Weights of a small transformer language model.
Size: 12 layers, width 160, 2 heads of 64.
Architecture: LayerNorm before each block, rotary positions, biases.
Training: a variant of Adam for these matrices, 9620 steps.
Each number is 128 + 24 x the weight over its row's rms, rounded and kept within 0 to 255. Layers, rows and columns count from 0. Numbers have three digits each. The size before them is the row's rms in percent of the matrix's.

# layer 9 attention value, 128x160, rms 0.105, rows 0-127, columns 0-39
090:125098152133116112054131112119202109150143101141115125144156135171126108107154112154106145134144165191149120141145137102
104:107155138109130129058142104149157084152123123116110112121149126141155106069149112120106146144131162137135138081120163150
079:112136117089148135087099116128141100101124165130122160065108104111101157068116119127124127144119116120106127117136132138
117:152150108139139146164100133145140114148107121124132119104116093114135127133116167122158114117122151100138149107160106139
113:143125133106090108154113146119132142125145146101119109131101136134098154134117097181115154127110097139117094117179118122
104:103112130135119077160134139116123074151063126144111146103095122109114119062100077144135138113112140141121112071150144112
089:130099114131120099153102136125128104133130101152133136119122112141094088083100135135181091117125148120097122131181115166
099:145097142126111123095097144132195141104133157120092107156143126119134120153126108134137110174126140141153115140161099122
103:111148098097145102138151128139112144197137123091120138130162118122108143089121135129137122123137141141136134127148114118
096:148104118118127083122098131106110111135085081099124149125172116111148099108139146112135119151144162130118159146125141107
094:138121112138117119168122144117102144114150076129184115147106142110147176099125090145096124147131126109096146144153131193
101:143138130135139155116145143157156179115104133091119120144150112176107102155147135144187117137145151139141111146178063126
113:121118117097093131121161150141151099161163113128123141138107123119109177130121091141094151098130187156175141108149175148
089:157128129103136155139091117122112123146134073132109163152143146114171173124137179102106095117154135173137155131162136171
108:130082124122120171106190127138164164133136137120160105112118101177137066148145134154137123116145130175135151172112064162
091:132124137115094117118097118137131163108140111128101117120136140112124147124138135141104130180130180114134166124102131148
099:123122137169141079129134101128121192131102159134132122125139142100131121164129127107168104140131134125140141162135123100
103:129167117110114142152159132134125168117096157102122115077134104137108124137109133114104140132089143117167117088150113141
112:096104130131085149138127125127153112137137156144148128126103116140179107096124127155113152105134158141149087186173109111
093:111151116091164134126162158124135134142087149106103127089123130125105128124140139153152157132130129124140098085120102082
111:113131133133147180165131123128112105123092092120137131130117163166174104141146120171125147135158149111140162110073141138
101:121153128138135129128163138134164108121140114136147139154106132122116201145140047126141117117142127143150087104106148180
097:125103156127140128129121136124114104130128075130143127124078136135120128083135127151109146104131132154134126136142168101
107:146173125105141182124129145132149174097139154134156110127147122116180158194152135107136095152141142146141122124205091107
078:132117112141190152108091133103095125194118129113118160198142146084174128123128184116084140137145143122104136141128128120
106:105147149156111126143109119120129113146132133128135118106145127126114103117123117081095155142129077101129128192138107087
106:100117151136117115101178090147149125146118081149152116141137118191111089132146128152165118128159161186139107157113115123
095:134123128112139113156068135119130065126169101131109123139123115118101105138119059119153108172132144117127089103142154118
121:134169141140141113149076129123132125083128172145128123129127139122147145146125155095138111151111071133090088128165105125
090:166135117136140146151120149130102162114100132122130126139144109089128115126117211115106129116116105110113149142127110099
106:127157133169131128142079112115112137121122120138122162131113123124136141108093126138133144131101127109109096113158157140
082:097125146159119103096176128154155116118125140187105117089116102112104134107117153139108138116105131116093141101070148111
094:115130144152115134074104101149130134128144132111106088177155125129172125164149143141108143124143140130147143122093134142
109:121152108100130100125161125149153109126124159109110113095116111165118099157151126166183122123135151125146121079128126126
082:106136140160133096105135097149167121168126161150117129144123119134122140094124173099146134091107108123113142121094106103
108:106164130124131147102199130136164135096116119117137135082155130150124151129172036134142127145146135132144113109106149147
112:115121156148144127112093129117096108107078140162106140149145134095108116114125149084127138109121054105077131135098110129
103:139107116143085131180125107125125162133130101107122120128117114161110111125143128119139145095107165067136134130179127154
102:099088143146127098180146134111120121125080167155133150090104114118102087085098140135151135089109084127093133117122121093
125:100103127151113079076149112136123103170122122109116106105143113155101067093130140138142139147141130153116138168128106136
099:123142120121166143111146120151155120119166137141146123168136112124142110114146137078153107176141114127090100170133091110
092:115137136136133147102149114131126130132149124119153088115159127153154116133174111132073155148145166132175152157114150110
123:070153110123144082112175109132114106138096124117116147094150126119122099115144131146160109120141123142116136095093145122
101:130109110140132150154099142110082139125162092157155111132124134090176159137091149127077127104141144092123137134143146133
078:101102130166118065112184118136174145157157147139124105141097106157104127116116118152140123121132101148101108135096116134
090:121160156146129159079137115134109155134131140115132093102139150139123172151154148110104153152123144130152149094127106125
096:097117139144106127118180117134125142105147158139126081106141108147066087137151082146143148119128079096148101141093104086
102:119145123129160108116123127114123114116096099130143132063124128139137116147153148122133125114137108164110165102086173086
097:144114122158123093121152106150140167142157134149155136153144125147126134160118131099145088147129137104096143161111113153
094:125095165168101118081118127117112167107077127130105113120144138157094131133128120138126145148110161120153158143107146127
098:119162119129138195135166130165137126111141144149140119152137127111141166115122150096101127083147118138136108149121105129
088:100110121110116125155091103073138109181134097120125132148149156107128132148136132130113121109118100121100152130119138127
098:121118134144141121186108128131107063142116118135125144144114136132079086112125109093124126140123114074129175136088152154
101:097130111132133092138120140116092091132073134095120145102132128130100096096131064162127135161133089110101097121117126115
098:127125148143135072145174131112176136132102098139111134098130138116064103129118092130171133128131128125127135111132149125
099:147119139118102139142087133141086092127098050123117113108134116137127105144132141111140113143119158106152133137139152162
103:111111151118161145112168130129158101092122140146116101124118136118101099143175074146133124142152114149139108114086125159
089:141118115128155113139130128112097141124133156150177130139111137132167122146100151151112106096104063131064130168094105091
102:117102121124132107150088121108081142141124154103122135133143118120140051127117165132125133150126095107095170162118098078
080:078124145146130106128216132145136115142107133162145116085116118163085129085122069155136137118128106126135119097083138138
092:136152119113115114180117133130109082108103103145117172112128118112135120093127154125142101151134096153094105127142106163
083:123144131120157115179136139113073121081097145107141134104138130107127074127147105129145126159137094151100116117106110123
083:134121120115166158132105093114109135145082082135112136151155147102166097133118190109144098116152154146156114141130145125
091:118121127132117120133183134131144112117087138128124125104117136131117140120139058149187122119141135143135100098131136133
098:136128133067123156165136151160133149177083110114141137121146133126120186136136135103098113113116136101125087146156155167
078:121101153185132143121135131118139142111108158085152083138148140151103128135158118126126158144119109156125121108104141124
080:105130133152136103164138144154132122134140168154148134180124111107161143116118128161122146144123097137101159092141142126
108:102151146170136113115154127134122062107123197145126133096103123101124144141149121117133139120125088162096158143112151119
097:154113122127092141162137132121107117065151124112096135149094126118136118103146113154141153155112157166137161109132117053
099:133113132086173174050129124112112178151177118107133122158115115098107124119134124114110109116149124160068134115121103120
094:138139158122143120118108139130135177109117124125133138113122159136105095152135068139144117138138155159121125147140144111
080:105129136130123109170121125132140131105115120154127102130117140109136135120123118180165119130108148109115156085155160090
105:140157136118128125118094124107131131097140142130145128065161128124115171143141114093148137144153137136050148100112081110
094:169110112107079101158124130156086160147111104106109132160089090117146097097076141119123143158139162162163120121164140105
108:116127158107182149136127162124121200143056128111116107145152168127103139133127119121108126198144095079114106077144121153
105:148099098099107143125131142129096150123131100123149129128128116143127162093134121114148108139129166086143106152139105150
115:135109106153104079162141117144104102121124153138098146145120125150128078092092210157108141133097125152142122111113151109
108:171130110108108076159132128145098124134114135126094165097148116146142128105070164124177093120116196110126101122141136110
085:106159155135146091103136127107150121132096129113113157123133135130115109133146160127140126110105113144075133122117148127
094:115121124131155150106108145134128107136137070142106131115109117093150182087183097147102133127153190116143145130122140112
098:109109129141169094123118097104133113119137175154130162165137127109140113125109131120131137150131089169110116154176129136
115:142096103134095126122162136137123127164139139109128131144132094121117134069123143122126112116133137121170108119099154117
114:145112139093136140129137134140109135098085131128099103116157129126118147108169091146134119120141128086120119129107162162
088:138158115112136115074121118133083108173139109138134129109129134131140125136080145103135102112120137103129108137069109141
096:153121146128091110135114135153118132177100160081122141111119125124089135114098117112133115134142129124103140056080154143
097:141128157093132101157098154132145176147151118126115105135132128121134124154106157139155093168113150115129144065103123112
105:132171145196188124074139109120109142110145127151113117082105141118171145172160085146099138130163107126083131096122105112
104:146153126099124138136108162124142128116096130122152089114156132137112132193124119122122136150139095060133128106150115162
096:144103110155103106164169111161099111113166125121117126128110103127166145099111139147116144094124164194132165101152132115
090:135072148161110090111102107131117117134133123081111119093126127181104082106130155132127162118121145171136124137114152108
129:141174109115081143140140135142084142160092122151178129148119125137158127116101151103123131164112133108162112144184103151
099:158147159144099150068104144150172154163130116120111088085140123132119116145123108127146116123128159088156115083066164132
103:114128152113156184106113116115121155125141163138148129115113142116118147115132111105098113115134117147077141118095127164
104:109133120091113089135113130143131149133123065149138117110118120131128130107120177140119126143140086173163124124125136109
087:118132126152092117146132107132120082102110132124133166087125119121125122114129097118109137111129108200151140122122164113
105:172134138091106118132111149143143117108114143128142111108108133122136094184114154120165115157130109112139156102122117090
099:133146129128176166128091143119153131171115136155150105123144140119126140191140119137144122076157128130128140162132156165
102:175115109155097113194087138140111088116123183123119141142093143145167112179152147191124154112108113133136130084158118087
111:164139133110101164169164153168128170112106149137126132138109154137126132195099129131143130141121120070140139111155138151
106:121086119131109142080123098092117132153111112108134138156132129125113169162132150134145126114151071127112087155131122123
137:090128146142101132116093107121143095081104144150090124120149139109154172119157124142138125135135117162089098119093145115
105:101119130124113145117116143117119093072115139140128131125122120101120128109147089141105123204116114149096137181106114104
085:104096134158151131084115135124131128122123142132147095117158114100172179123147135141130146111124139117092089156119057140
090:109098149158156189112142132143132142121105146130106147145118152136117109134115119171122133140111114141097108129169157131
093:146106109109105054147149121102104155160094118107141139145138139153106147130084147162156124109120150132131127109134105142
084:111119145185116152123111114156159105154126146152139128125126121119147176142131112152112143120117143119128125079144141135
102:142107107152140086154133145102086132109112128103115145168131120126102095114146134140116147151141111123106124170174125114
098:166135110099102131157114134140107103174075135120103178157133133101149116127098169126162127107110149127121106168171130107
130:118135158109177101100134124121138167128121120148096119111143131142116132151145138169136134155141067131104099127131129106
090:122100122141142099108155124096107158111145174127150140124129112152129129097124075135111146143136088167095166157158103154
106:140152127132137132134138120125085105139135154135140119125107133095178113172138105162112119110133105149119128162154146101
106:138105123173084140190181141162140162121178123125118102118117122153146136133084127144112139116125162130196139072141121152
107:114128136121105093145109108120138151101113105134163103162137132157118099146121124144124134188137070121133133138114118101
101:133076100153082138156156138115142124089136141106155102158148107142154149141156130136135145121144098157160142175135122143
106:108191127102174110090110107097138063094110114120074146109160151124149082104122165155177110132122145143109117136115143096
112:171162101159111148154149136150079065138145161105134137112113123156139102116133156112128133091107185070170118128115103116
107:148080124087112096130105147147140138144132106145169127106135096149144080131140102121108122138149128157179151158116121131
093:138085115172174092130143120122127155144168137118156133131158092129107134116169125125128125132146107154117147177116112164
080:149119097150133098169152126141097142088175158129120153172119106110146127130084120159104122154109102135108154102143102136
089:154146092116127116168158141133115095138174127138136140142146108121156099140118134129111132105135144125148129202175119110
098:154093091124079105147117115121124115118168105080142145157085112114084120129141147111096137092141114167143146148092120115
087:126122145139103125108105115128136138100156150103103090118134159165106077136115171124139154119113135163156108137121109120
075:168132126126122138100131120123085096156071106114117109099121126123162087141137137082147120148124163086163087157125108128
111:174123120112141150096107110125106117186155082116137133118097141113143127111128183127146134110146150084149131118091113097
114:170133129167176168092120152123092132099106166091120108109137133128109121149166133104128142149128090073100104143123122176
090:099137140140092132140136144138158165090114117111107107116144119129146114085116129137101159193144142118144148092150100120
103:103154132142183107130150133121097115129099149170140121067153136128120137120110114119147116099138126115120130142084157159
113:133117141126102103132122131128132135098121119136117128092107147160114091164145128160124122121136109109149174153131131102